python train.py --d_model=96 --n_kv_head=1 --head_dim=32 --activation="swiglu" --qk_norm=false --attn_scale=0.177 --parallel_block=false --init_std_qkv=0.0696 --init_std_o=0.0 --optimizer="adam_atan2" --lr=0.00226 --warmup_steps=219 --schedule="wsd" --decay_shape="linear" --batch_tokens=16384
Each number is 500 + 25 x the weight over its row's rms, rounded and kept within 0 to 999. Layers, rows and columns count from 0. Numbers have three digits each. The size before them is the row's rms in percent of the matrix's.

# layer 2 MLP gate, 256x96, rms 0.103, rows 0-255, columns 48-95
093:520494516496499472496540476550536506461462522524451506508513493488448496477500523494484487498508475502513534466516492515480489472492504519490504
011:535542505478521473525494473478487519482552490473474467514512516487485494523541468527501528460502494499488523438468466543516559545517516514494526
062:515532524459563503511514449504497525504489495503490483549519486499525495513475510471497481498506500522521485473524519518512555487493518457470490
117:498487465519498473461451454504493513475545515522507537515482504495448467467491507502525519503495492505486469526526455511476497485518460501507523
092:504519519473504477518487484516492523463549514488551467513479515497516537518503497530468460500527512480529497530466510500475484498451470508498489
101:468466503516486522502515463476507499499490476465535517491502482480501522541527501524535477486494516531467485471511544489478474485510511544476466
074:467518507459489488435480513499488489505546515510560484532474489474507542509508492493478474509501463476493506493575512490460528484513512486491491
082:490493545535485513469469501514482502478489517523512510495497450450482460521474485484457466494495490499507553506429532518471527490478470513516510
089:477448512507511498469501494487505501525525498498527482506517483474524511478465480488482494525498483511449449467454504562549520523524475488453514
114:509496554520515541491513551540505505513536510522486490522508487485536467482508521506485531494474526498477555543494483487466485519492505523474526
092:475446492490468487546536501492493528459459524550516465478544526480447495504502472519466503475497505494523516534473493450495506495496485510465480
104:513515496490524550449494523485480512514498507518513432516457551488503535498470503474484492506470485507493544531519493530504460486491505493499472
077:510476484492505520488507479505515509478520513530536459517493484514502522526528517507488511528439503558514527563531494512497559505501549524480460
114:523512523476481461450501453538490478488503478487455555534515480506525506472498476500482500527516476511481525503488493552478476491509492488509478
109:511502483505486479501539457496482497548514469518504511519499507531509535470512515488510479497468482499540508510515509522458475514480447478434514
112:515494498514493480518542526553470526498504480556536464544511497535483497453509509510523499554485479521509488482492500503469480533495507560504518
108:498484466544500494481484521509502479550493510509510460530487519512463479523501488469483492547493426482484529438481537496504532482463520536452436
116:501465445509497479497505459523459505528479509494515500475525508474514505490505472480500497501487474489481504470496513470481509511475496500497492
134:524444549523519514483459506490478496449541503488512482448514451478511510504471491514489490486456481491489502493500517499480537493430541547515501
138:513508482528546505473510540487473509546474519528499501529541478519493522492493504518527547525479512496466458522478490474495471496480530560488489
070:515489490459490499534490483525489530459485521523522453516494479486466464499564522522527528499479487489544484467517541496514431489486512501465481
102:526542527501511483509536492501479479510479497458535527501458493543526532488478465487560479535516460488482514483512524529526508524492496529479521
065:517493483495485480512502475538527499496528487527508446517498481513499536499568504509553495483493530494530541449487546515508512521513532512490512
091:437488529474513483524471475491519502470491481468502508481515501497474499519493447483493506481499468504554477536532511508482506500470485503499519
100:542494492499490498505482509406517521497528522478545502519498466493502508500498492503480470516525497517532512499554497477461477523522489518492478
102:493488530496507497490480492464496529516501461519476509521494456515449494534489487473560506519501488476473525530474472505527481509504477506519489
109:501494544533514448499545503537477508508478455508443459544490490494457491502487489505493498502509508488491471512503516496530465475503507522512544
094:522477526566503531504485506464482547537459495515563477517555482477458551506491499499490505525512492531494480477495483548486518515535457504498496
124:485511476529531440490539493491484508483478493550534470527520536507486446547469496508501460476491462520464537515541530506477499523488489495510506
107:484498526460518502490522482491515534477480531505492481501495473520518513536508515487518559499492470533473477526518487459511526489522528539501487
054:520520447511527453467517507485478501493482542494475511484500507533478509500513487539478485515480482477482486534473492487470529539465483507491473
092:521509509485495489482466507472464531513486466478513499505507530500470502505527476524484490534490563494509545545452551452452463475465489487453504
119:532512524469526483482463533506502490514539462486534498501487514520495518518491538504544547524488494489492516512499464479492485491506427459467498
128:547525473431500467525525505494531508513487499549458478559454536511511498499479493489479488486472521464463456507513463463489484522471509530539460
121:495474475477497468477505517439489533510492487500536461486543476506477594528513455514513510522517475508514537518504529500474511509512456504452476
127:504456509515490489450500473510473539515559498487462514499495491495527499517480493533466510494505458482492555514474538448529499467470457524490483
113:538517507487525516489489515465475522509479501494547500483509492481545547535498443514477533503524493487502464506529501471479521530495537501473476
108:486518513518554503472512490535545550507496473505494484492497479536484463512525558507502507529528508506516509521552500497479505482452528505503484
122:552459563459501470514497476484453498498489474530492464508490415547468516508508504504486473498451508474450508493475523462512516515502460503510503
051:464529469508495518469503555531495506498502500519508471528524508515478505463552480516506512561475507503493527546562557515474517479503473474506455
043:537515503498529517511451484499549534550521489504436505500519503514511481566445497513500526487506471480502498463483488499534465492527509509508507
061:515499457488522466446503485490515516504509522516516518486485453450520444467493517511481500531563509470495510474474493502537513519535501513525507
107:515497498448500483481500468477472509506507543498550513527479464495513479492522478510517476503559539550500526506494489480487480470493478478512490
089:493522498512472498462499503515568548509507508502535533534443477551494481447528498504475514498513491523494466514540488525524503514501515510511461
058:509459498498547482492497502475483503490508526504454482487527498495485506516497494488511482529535502447491533519496533536515541504531491510504519
119:503436517509545490486488509472469502503520467560490511481471548488501518479548469501496522507502493513514520514531527486516532502519466562509452
101:486473513511517503492502527495447466507486512480518501507522492506504493499564491477515513502471474469524511533506514447516473528498526503438500
082:451507506500501500482527503524531460514513519509516513522522516465499494498512534521523490492462545487485545461536498459482473509496504542528452
084:514503500480516506506519475475482512524512505528462480537484499461555498502514484559487511487496502530501509472563525520478487526508478472471548
036:479517472450463493489488509458463534471491465472447500517509506495437480488476508512488535524513510489522496485462530518500540525526483502513508
054:503470517505507465521463516534446513470478514539547483481506526466480496545494476533495508498541511476507510528476497525478504471516470497454514
127:510493477499485525512537511502541523472505489538468504505499541464537545443471490552508508483500522465476540530500505500501490472456502517496491
101:490526523488465526490516495522506489522486472531507497511524555540493476539471529502488473524468474506459504509513562530487484509503462484477471
147:516471450520498478480486506504504513510492509464525494504543511480491534508496517556528490456445512516491516460491491493481489527463478529480501
113:492496502494515520550474488527508474480498527521496525497490512458500538494457512507490491458472499560499493533469529506532469511445510537468500
108:509519443530501476530537516497503541474484506495511470526509476505462534521475502481503526529485518513514500529535560537504483477489494510503502
115:497500532505497503502505520522463495490463519535482499505486528530477529487491491450529481511480449462505508497479540501477495468507504519504516
099:521457477493538471476502520492505517474541503506521456521519443522486494535484495475468462500537456531453471506486493518476529503483522486501507
125:504491530534511504517516471526537482491463474538470495555509452528533456497504458500496539466531488498503484548495506470494464520442498495519534
088:538482478508496552545486529489467485500519525503504528476485497531493463499541494525506530521461553499468510507518513486464511473498477544480511
095:511520548462481489469473466517518519488529503492569482483522471487502532499539495495450454505496495501482510484521510512455501496506510493506489
108:494481527504501506498531462495494492472507494525490457501526485471504510475501476507479516487518498531545521498457532546484455500523509487504548
123:494464487476537497503549537500479498530482474483484496536529501481568500527521472516536531522477530470478483530508483470484496492488481542486442
102:503473521470520498513470512489505528468513510521520496484489455508520512474485477477467456495482463503472524491491503517533502483526515531509499
083:537463484507535496489468482479540471498457519509487476508519486495500499498526503526512521501509514492472482478467511504506525495481515526504475
079:493490516475488494479491514531458452502510459521507487487488495499497502526474498564454455542508486481492471487486531485506520531502521532503465
092:507481479490505496486513515473498511487497526478528509561492498537518524558515535526529476546453484518502495518513488487500460485531522556497500
100:500490527474501518513508502495484493446533519497545455535538498464499512463504502457500503527486508481524468481527567515543553524496541517529492
099:468534516504538475525473474470524547496446515491498481505518554479508516494518498514536483451519499460513500511549475509537497505465544506450490
094:531461524502517501490522472472483569494479498492508510492520436515483499516511498518498494535510484498573561520508499515512523463492496502498465
078:524482468495534497496453462503469502489487480503455447508507481422470532508519494494465496476530521504522516529513523479529545492508495498515474
080:525493478503537516473484540439529528509513511475505471531497525561486495491517479544488483522533480506539507499461520521449526508492512514478520
115:482496500532521476496520474477464516487488493516534471509498532471472518513513478463511505475504556534538500530522496468521505537511483495497498
115:506470491500479477524508493522525504520518492460516490455500448484486498530555524546486494489458511531505504462517532484483493487477507514478508
095:498475499497532484538527502497524529528460497504518484534504547522459525540499486569554477527492516504524518531518541484525534516523473520449502
126:496491498507537504493467512534469495513461491493507554536549526470499518543528508498541538487502504487464508491498496478476529487487483533469483
103:511486458496499480506472528515494547481529446499528493489552478465507529525494496542537501533524516502541515518494507447503511497491482494485444
097:502496551496452444456489487513532511458498488478509463493487458498471505491473471509543481517462495519489514519479482512482500488520472502510480
106:502483532495502447513506477491499470471484505476500488467454522494523482498502509550517534465493517480514476493511505496521473473529480561495504
038:494511520512508511459525490519485535515558529538529476509512521496493527483485503500469445490490513494443509497479479511508540501524520550512499
099:478473477516528535463512514487474540463503497501517430484509551486520477508527473508524470488459532480474505530498472480514539472476532462508485
106:490456488477484508448513482521555541469479510521501467523535483478506507528494495491522500543484489552506493529529448503476564525524499509490466
012:499464488529436508509478525507492530514471501540448487475496508468481492519502475445498513450524566507520534474533466515496510479528486525502509
103:478517479520495503501494539517477460475526460509515473518569522488514550464496471489497502478535494511481523459497526539516523498511509508488445
074:502491490496515461524537469500529526467504531496533485490513496475544532515512484477560486494500493521519465526524496534455496504557467478462499
102:541452514493508534498477488528536549523496513491485487516480484523484478483515536524515515536485493540500486517467464488523524484465453517488498
087:513491474446508472504488491537519514511493507532471505517491465507511505492491539562502448474499508490461490519493472520526499506472501522522431
110:509443526461520484511505499490514556500484532507469496488515509462502524508512515534477519516502531493474476522523546507548487477502537511500456
104:531515469499481504479504535505505489522470513470504510547543504484512506483487497514542513507497512452484513528541521501477545499499498533493533
064:460509470521520526538514496510463535492475487504499499497523501503472462513463508483498510518481479469510522455445532497517504529480500536538468
078:470512510527479515469519498528524546467495536526517450536481516459531522534517528532508489560502464504538492503474443529478475513515503509469537
099:445486456439515495505504494461518477498502486527476486523494520467528512535491481527469496518524475491491501495481490532494510461452490504509483
124:491503504509498499479470548510498514482537485538513486514553528452463505469522522476475542491487532544459509533518527471505500532481496495513500
017:478520490495462503449547484490495503500511498482542484479485468476541490488537537491441496533475525474473480507468454503526508510494497499490460
127:504466473475485490478518520502513484520541508506541478535509486470460540500524467486498468533463482509526509516499492487488564484470537521518506
103:457510484440475463460530469504497467469512511524483477516501513501530499518493496514494525521499519492482508516546508505461453504531509474462506
079:496446487485530462503496455518501493520492517537448539520499509477501505530515533475467522475489529525438505503536489488486466480489485505470487
112:437474484492529486546480546533491487475484495492510476494535522467495514535508511475499498513505476526469513480490461464525512494455461513491505
056:531462489513500523514492515495502488519528530502449513531513495516523527528533499523515503471504551491506491513536566494535518516480546494515498
063:477467516494527507472498470507511508525483504535495539454491530484482508511517490538513506499549565511484516517476491475478453529512486464469499
093:520491503515537514513463514468487508527469459526495508488528517500443513536544491511504503518482522502534484521532545487528489498478509523538479
100:467494517516542482498518526530489526548559487530532485522519493446477510516518536514532510544542526533481447499481477531492480515489473481498544
131:522456483489509509546522533493497523528452472474471490508508521484514517534532511535524511506485519482501495537479518469503495496480506535503479
095:505509512492524487514522532536501496503497489480493503545479526500514487470539523523509503496490512494483470548453468489498498477476498519502493
110:522508471521499468495507526475484547495461545506519486504485511513475537503451479480500470513522534522491499510506501545445472475555501468471477
106:523521494478474506481500456481477475482479555544533474517540532482485526545497499493493496474519486489525462571510497474491478499496501491496489
125:489511524529496491535525527489473502516523478481470540520485532484481513481429556458535520531480510456487512519497524494507547521439479534491504
129:512501488495506506549553523470504484555483522523486553533531496479486539539506489547529464496512515493516519479516541504498509541504490512437518
096:486483493461483494514530489505509518484533495510499523494566455480464482493534495530524532560502478498525502484518491492522512516507486489483538
112:473458503498475461464488476492492507511507480544481492525519495478481482524473537564530492524482499530508490522497507492535462486476512502456523
081:503465508493523508462531509524480520487496517510477509516511480478540506529495504460479495464481522499464533504475537457517509509500470510449509
107:480465488470520491565478505521480511518488468504458518511496510509517452502467490545509526507512459471479496534455528496500479480475501470497493
100:534530537520465512506505528534500551505498517516535476510537513452509527500500517516463521530471507493521523523532550500475476529470478485480521
082:482452537486543526437516504538525517507522506550492530492503489490527486527532472486525521471492511486505478530481506509512501470498500502471497
114:487480490477543486504526524527503482540473448479480546503488450519492478545503520508501483513493505491462503529512526469470462529484514521489528
074:493488517494494510491524506565445517484498543530506490483529512490517531516482491472475460553555507548473520477495491495500491530502481491486509
106:480513511521498464504497489497437495486501474505506485500482486502526503490509456505504509511497511508508502546531481502570496543495517491496550
097:493417496476472491461501494503565475475529493546474493517505518448493541503510493491477487469492505501484521465500490471488456502493477502467507
081:469478500521469503464517516485462509466466502504461456510482478498483516507472461493493532512537484547504515522469496493493472465485490498495549
103:484515503503517458574456490502497534517531489482546506539535484492469504422479476500512475498517516542479487486482550492506539558486478498496508
085:452525436537519511455525527520503488520495532508521510489496468431503497524486506460493529525520544530492495481504504510498487469495499525481527
136:507455534523490460482482508500481507520506473495493487500502483471482528488508521485524494467455492479510511539512504570554539474506509518472524
106:486506512489455489474519518513495500545539486508551499471450499517496551523556442524509553529490500511504474514499498522489480505485486497489540
106:527506507495468517522499500468503506441495562520527487522512498509465499522518498540527440491530528537513508528535488549454488526524449498479521
124:511471473484529493480502520508468516458471487506522464494523525489475479496513553535468531520517520502536528541476516530502496469471482487512527
130:530477515491493517503491459508521491504530511526514490481520525535507541497510484548550475469467518505459435518502535476510502493499518531490453
119:505482537464494512511452564481464462519547512525469516496532513506501551514528478481513535487481479466472524504501516518469482465504459502497510
116:512472464504521467519531500480513534491535480494512501514481523479522528505466466538466533524471481481526520520481539499495503517527504501489516
101:517459474510503466473501504543523500513476448518544493472493528532510483569502533539508535533456488473514478518484489466500500470487532544473465
125:468503498472537493514507520550490488453536502468525473505525461477518472508541546494495486500516474505460494499521453484499505530499509515465527
095:527511512524476494487458495499532554441572484515549468501485483478527517495492473519486490511534504509466474498486462525507505537498530493441477
096:523456504454505478477523463485522547532532471526528481473538476456503537479522481514545487489478530488494517492528507492516518497508477517486540
086:504459479496498505567522521581495519466447508508505494510501459509504515505526448481503489509537486470504541473474515482541515465496502531465498
103:525477511504490473520503461486532522529513507531515450519504487517519523490506466551476477469530541500459509484462538496529488489553481492431503
102:520458507466538432449455460478511506496515497517522465487474476482500469514515495518486534518483495469515484507506505493528479521495510493454495
012:462479528487488517502502510492493484466479519500522500508492483507510510481500463528481488549484570520513503552535530489453499493554541505487497
129:481520453490519502493479513511539506531547473446492514487496530506487487432528482467498483444535508543526516507513506537473521444499447487521506
044:517488498521540541498478496509496530507514520498458488484523507498504502506512470481465493490476470521517496526520534470546527501467469492487484
074:520507538483551484476485521499455484502535495538508459543514513491529519549525492471508558463486554510471485489530577493527547514490527479489525
061:472479508490559516538492523488495484482524538474482458514519491496506450530464509471538505522537526516507457528462577482520482509482476531477503
079:509488506493513523517497522563546490469519481505503481537525454515537491501529533495486522491505538536530485484500503503523536511521544543474498
016:471501485512570481476550523495511510501496497515554532517498504492492479546472505496489501529464503522505510492546517505451453502508514506517483
097:519524485445528463541483504537497517505510493522480530500554483492491496487505508568493501521517501518517487508502524475441511453515485490499474
101:541509482495519445489543495473471492472541502487536495514485504523554536496472487503540562557499486508523526516481503475432497482500472492483515
111:540500468441503483471481481447549492495513485501493488536510501514520525525515471514499508486510443484521521543540473533477483513514499511500459
101:490475536462465458530488481453454504489512517516506485493514496477498500470533475490515504481465484491465521504478518488494494522506453529465519
109:452511511531490492466522494489473505529551533484551480513521484480492517527488483501501472552529453536445524510481508509528509470487478479466483
132:475470513517511484480548498476505498496542502531518461502530507519512481501535518499446470505517525495521573488486483482503474525502490528536453
109:474478497480497529490480545461465533522492453502509496523510519483512539556563515533502524463493522526475482501477504528466509492467477525474513
113:523476463489486462504486508502507513524503540514513448533482495517514535513496467546486491493475502511516537502500508498519536505530499474490427
089:516530498470565514481495480514451516483491494516499529496519502483489500545471529498500545508457520509473506508524504505461513460505509475487502
113:494476494489476501539501437484496492496510500543564487548509507482503509521475444509503506461451475507501529513488476488511514495477495487507468
084:471468523515540478495517515497493500531563491534501494550489485466526490517480510508536525522509538546520509493501471539459543487502496486507502
094:517478467522528530478518518488521528497459503481531547503527511457547548502518508513502515506507553485544479517548486453487502487443491483457518
106:457531462524513470478502505540474489514518535522523490485506513498498488489487483490489488498542471542461500514515479505467533451497522474501522
095:506459536477568525504496501515474494504510514518521496518505471483525510498570479523485491478484529507446542510487497495461501481502483478463491
093:506496480502504479485534499536509475453525536510479455500491490475516499492507494514476499454532530547530513465486500511475519520537497509503473
102:498473536529499526530511520476486482550549480508509542539498457539459491479483506514504482468507490511526527496494517474509518480518534534500488
096:492469489454489480495529473495490481526572442469485515533470526465539544495479536477495512480510517501496484553485514509542526523509508510527538
129:492421492507524466497472525508518516509515508477489492475503555501518535511524449504483514469496498502508493551443535500521484520466493531482546
009:466501487498503526486509502498477509495517521519506543540504492517507538555482545492488488490503505541496482487516460474513486479499505515490487
087:467469499471527493515519494517524558442472475486500493512505483457492488513542503513479470488522529497515503463481489459483466516517487536470512
086:519526543503512476474545509488487521512481464524501428506470485439488526514477461513478493496546517486462515539491486532450472483490477486502514
108:497547550446501483505480509467501535489499511462516483495488500543496474463493502477543503492484528524525515528511474484501475510469533490489540
062:491467498467464516480513479459471489522536485459482513503464510501541529570527487528482467511454483531479495516480528477518513541529553505478455
079:478488481437508512528521494550492531470496560507544509540543510514531491522519486477491498492497533501504483494474479503509441517531478513454492
072:502471486502486503497490490517482504481518472536524466506497539460501491482508534497489509500531468545481510507515496560476521511495481514510487
129:517457544491494506500516512527531512503509562511492483474488467501499516463504518506494490487504512560458478503464466481529496500505504505488553
114:543492499466527441473453507532548531504452486537505489494475489554488478500485484473462501507503494503464451487514519469526516494479496500472494
121:523488516495477502507525494515493512561516499474506482519466482498516502477518487519504527545489471499451513502545508451461490479458468481511500
088:498497521497502477494506525511450522505505509507518470573534489530521492492510509481506490516532474524493511512482489490520509470557524503431502
073:528456464483497531530499510436486513473479508570512487559518564464469512487483491522513515507502485464504523499542438535471506521506459523484513
096:490470491513512511555534532447518522506497499567473463528492506461469519495509534494472463488486522500497506557494479499487500556514499486464519
091:524472525496487536484481533499498472462525504479527468465498487480502525484497517510473509510502470564473550502457506509526499473526547517501537
133:512513473466531475500540464509503541472462511492502523541443536468512525502484513510505493522510537527497506530473508495516507498489471514483494
102:462496494442506502447447497510490476529500556496484486477489493470449501505501452445507460420498481506516533518476541477515506502500460539516492
093:542520492491506467516470476485511474558474509527516505526504499496506512512474465477501500468482496481515521547480513491458502456521493502456508
147:449491532479521499470452531502505485513522504477541523463467516505484518497516456527523528529495526525538512488475499479468513453453499519502525
134:490513503495519473529521474448482474463510519512507468556531496510540522469521468503513469529491504499435503494496467509491493494507485506468479
112:494491517464504514520522508494494517492497538534491543562499494461557510515497515513542546539534515499458508514481484489515542522487463487497483
074:490471461549498485487471482510528528503490511508468533497522463506531493544513481479511480517476483494463547511536504510497498506494530490482482
092:487501503469489476492568494498521492507509459500509558496514517465445498459535496532536501534488531488478497476471514455505491529511512511523488
098:459452505476522500505497510516512519516519474502529529473492527444482526506538510531516516494459511515488512492501507482507563450477497523518504
084:482511479499537452472529513456477522490535499549540491505516481518503517496531497464489519506518532526491481471466531520467510508527525443495490
130:497454463520514485479490501512545465503474504490536490524496507504476447496529521458552536508520500486541550517513482521522490447468494505460518
100:522508483505503521469434528501493491472504533536548462486489553489474504471535510501466511491492510476485536504494518504495506520474499524527511
114:508488531468514519487459492502462486489500477499465515499525526515500489521522526494498504488513517507451521504469513453488493493487443567462498
124:546495489515542493505520509481472509538509483512527511514502511509465502484483529479507534522455535507496507499490520457481547525494467476460494
107:502497527511499493488462526505498543519454485513475483509482533506477499518553468533505545543518492503500489480517555506500540491464499523527445
108:492478461451501499479472498490506510504526500535479492470526533501526532524524476497513490502523508507494508494524512517526534465501493489434454
098:539482465506490521501495473508519541495520530522513501508493523470506510478473520484515510446493526531533548508499578482539503522524477494488484
123:475476469525493469468487508503535531499462487552529513497524509509457528497489494478560490466444507509507550522517518448496518518466444525493514
073:483516500470512466491538520511499495515520494496534511514529519493467475491504500473484528495519498485475566475502542453529467502480528486499470
133:506500514470561467459482483502500473526500550476502469535530505484517509507517502548477497469522508476523506470525516468512527531513508522514497
091:507498501495482477474495486512460522444525516502550475466520499468470525506513509449452505511543451501468502543551507436540473495479523506508545
120:519505476444559476492483544509477521511484497436486528486480530499477486499516493551533491471521525477499502487533551469466473478518493498452506
115:469464538507486508479524456477490485505569452500443509499462533527471466499482488535505525536495478485483536501532554474463460521526502514486490
084:474498421478508507480486464448491503498540501497514520472508482481527537509538532481526478501488519525490521503518544493505499533505484501512483
093:494485556512491513470519507516514481485475503507490478506514517482448518454542524470513492507463527478504526497482526505548484488493517499479514
095:503509496488469468460503443501488489522513501499525539525484533518504463472480502530490510529500471471480494500525532506475466485459522501473491
102:488492495505503440493527439511510467494520481539480518510506507493499473493507506511558497503453492554455503506515507505543484466469485517510512
057:517508531482516485478505506483504493509500495511505483515521510507495525551540517514508470492488482468519510505488491543464486540472506501504478
082:529510522499509491517498500483531533494487457469517455512508443495509462480518523553518520483513498491492513476521500539517512528500511499509550
088:536462540471499513553515501488494504513538539505481520511529494522518537517515534493480483510535534515441480538497521515501495490516517488508522
095:476526534484530520500487472503519517498484497537521511502534475451511509465542512481477476517517484495465544495519487475509529550489495472549535
095:490479522505502514498509574481486466461477445508459511513511488549548513503489545521511472487526526478483487493512512526514468487453477505517524
099:476496490499500506532480487490505492521517466513445516517532509524532499504543467496530479536446500531489546504500510538516546507470466526532513
088:512479483464510507453492514533518507508535527534489483506502454505558505517469504502515461520501477530521494510504504490553471510515534497504541
044:487500498493498533491489542500479475511490480500449477515486495511464474525463540517475540513489474514547503489498537479532536546467476503470496
114:469497505454519524499503499495501544470487482526490505505508530499498491525513523565480516530513480466471499484523544523501513476502498498434449
085:480452520508511459494476490526507567515485508516497507557486482534518503501496465520481524466468525531503554448483472517485471472524538506488526
098:499517528474508470504500494521511502537511495464534505491463446524496485483475501524535482553503506482533479476472556526535534518475511505479487
089:465467477480521501504520493497524480515506472509526455517476499457501517502492497485495543488473535532495501502522469535524528471493547528494450
127:493501475481538496451494519460493501474479513533479456486567490479487545472524493484475551541546474474541520473528521537550505476461521539529530
057:474451486507552514441470528499464518500535495499511492486474513507470523519488521503491535547488501485513527518474541515476555486531483501532517
129:479488522498498506501514542491490461483524465510509479536510454494561474494489468470495499505530494530494518464499468480496460481465502551474514
115:527469497541505491503475501540521556514527463508523478499447480481476499508512470499533509513501525522496476499488492507530528488491481527476560
131:446485492536484513493497490497483517494483507500493467499563510472489464482510478530442442525519497473462488473441487503492528453485499489468498
041:507484531519514492487494489541545485490505527534472456500526511424487503536484516502511492497492493560476536487498493481492457531483522519492511
047:484504482463548543518542529558509475482505525538490497521522487463493500525460530503504491500499521505510505497560524502491493474533498516526545
115:493495520539502536525522481492464479493508522481500511507526465474497509462495528499511488570471484474499536514511500523522482481478494513506538
103:506450498493535514470487490491478493478453489483512511510536489516480503543516483505497524522488487474518523462486462500447532516502488514511459
120:579494496491473478511538463562470499487519461481493500502483491500505486527484467487500518524517484505546529508510508457514507527505491496494493
088:490505497528534482505529464506537545429508515543534463476509529494504482517472468524500486522486528495500475471502485498465524478513515503476496
127:514529482457467499542493519573467529494512528530495489486469503475485487530502502492500482526513473516437500525497516492538522507493473545498503
051:497448509488548543508500537516513475527469505506560474479493492443486499519514519438485463460507508522477511507503508446514508487500522489475513
122:531499559483525488514528501483472465464507504511469495513512533499530521510527503499417489521531504466501502471506507521455484519484530494510472
117:519510536478529523553511518499472502471529514506483503496512523465480527487493493465443523487534492503478483519456495498449501517469497511485512
096:501476532494489479506523462495483476489486535519478463511514516461525487529509477496490528544503472493504529553527488436509486454522492507483470
085:525460473530505546515501497477448516497493477503508488471487494481467503551492521517510494535490462529490499470549536506529507519473493535495499
076:529534479493485536524490494480549522522491516523521487540488475499530492465526538487558468480463496482476507505479460494481530507498519493456469
102:530443488492478525503452502502498525444502515502484493506548529473513560495526508539499510515498480519488525494492509499489533516457491527470470
092:522518508484469522515507509490488474547486543495472507497511504485500493513515470486503480467505531536488554532475521520455477502459485509523494
080:548494512542551519482476515512519557521503552492520491509531514461455556500557512494488509518469493522500535551494494482521503497512478518488494
057:516481492461468499505544494510516513506536502491480523505509467514507488560493479496515530533530466490502505516491523496493517502514497477502523
102:480470483482537487505542544493493513457488483498489479569495483496477508510518484502495530522524483468511558504530510462468460440507474511516511
078:488473530495479496479546481572500546451503533488514494492506529486483489527490510545481480498483479549497487483522500487481504517497457537496479
123:484486505486535485529473503517459580545489545513522496540505484502540488518457464469537502487511471520506503530528507491507520464527490495462516
117:552484502484508481498456485473537498523505502533510478523502465528505490519529491508521466468439528532487500571498515477506473501465486490473526
123:512485478476523523501470470479468500518493492535489529492499513507538524486503492495494517494518485511445480532524449489524485468460506488478507
116:498527516473504453476483497448481511522461510509520497532502490502530500546479512502481458550521471527507527535520523515469478522512509487506488
112:472482498500499465478534529548466472502517591467514510512506494506485460486516486537509473510523486491484513519462482495492517520466505529522530
096:498479494516495461450526520482502484550472499462541509455505516505486487494473477517513524568508477474479495487513494491499495498501483506577517
104:517419463530513483507489548503548518494478497500493489503517506473497503514479467497494525539470544488479471458532509465534503471501483529507475
082:510455490546485491487462471484488533524512493504466521521530503459536500541524480509485510508490473487519506541477501449493544501491453536506462
107:564509485465496477464522501492489552477468500553513485503507485458537526481458512492506549532519491508496506504558511532453500523503481500465520
091:520440512496563466486462518512533519494484502550451499524488534503515460498474489532495530541513482462480483529560494488518496499504461486504540
101:501467508476483452504460457513510500474466480533491486490486470508475497493469509507522517517493491523515512480507554484500523518461452482457535
081:490466443510496509483492542466509547457533494516505494518516484495495502500530467522472507492495560497515470472475463520508484520481517531461501
110:511493476471520500533517501467474519522492469510497491518455508508511495542525553522485548515498510471470517523500522487455494531504512549513489
100:500472466551493503513489474495569495486508543513479489474479536524541492516497498532474512518512499503522448491473484503568527516532488509459486
112:487492511533495512480458484468487504484521549524461518511516503533529493500492509513488454525558497485540507490546486490455489525541462506466460
115:487471550501519544516495480542477504489455508531517546508521484474469529517492555531513506534491500498507538537513514510489528554483508492469528
107:528471487534546557528482490518486533511488473521491512514515496459536510509529466481506507497484539503485476484510496513493498513524449477483486
108:476438486504524515529491531535494513491468520527499470493475511510483524529503507496488505486512491509506489510484483504493498468459497532455495
103:531473509482510502481502487487489529515541472536478501534554489508557506524547532521494490535497465516461494540558475512453498514500516528469520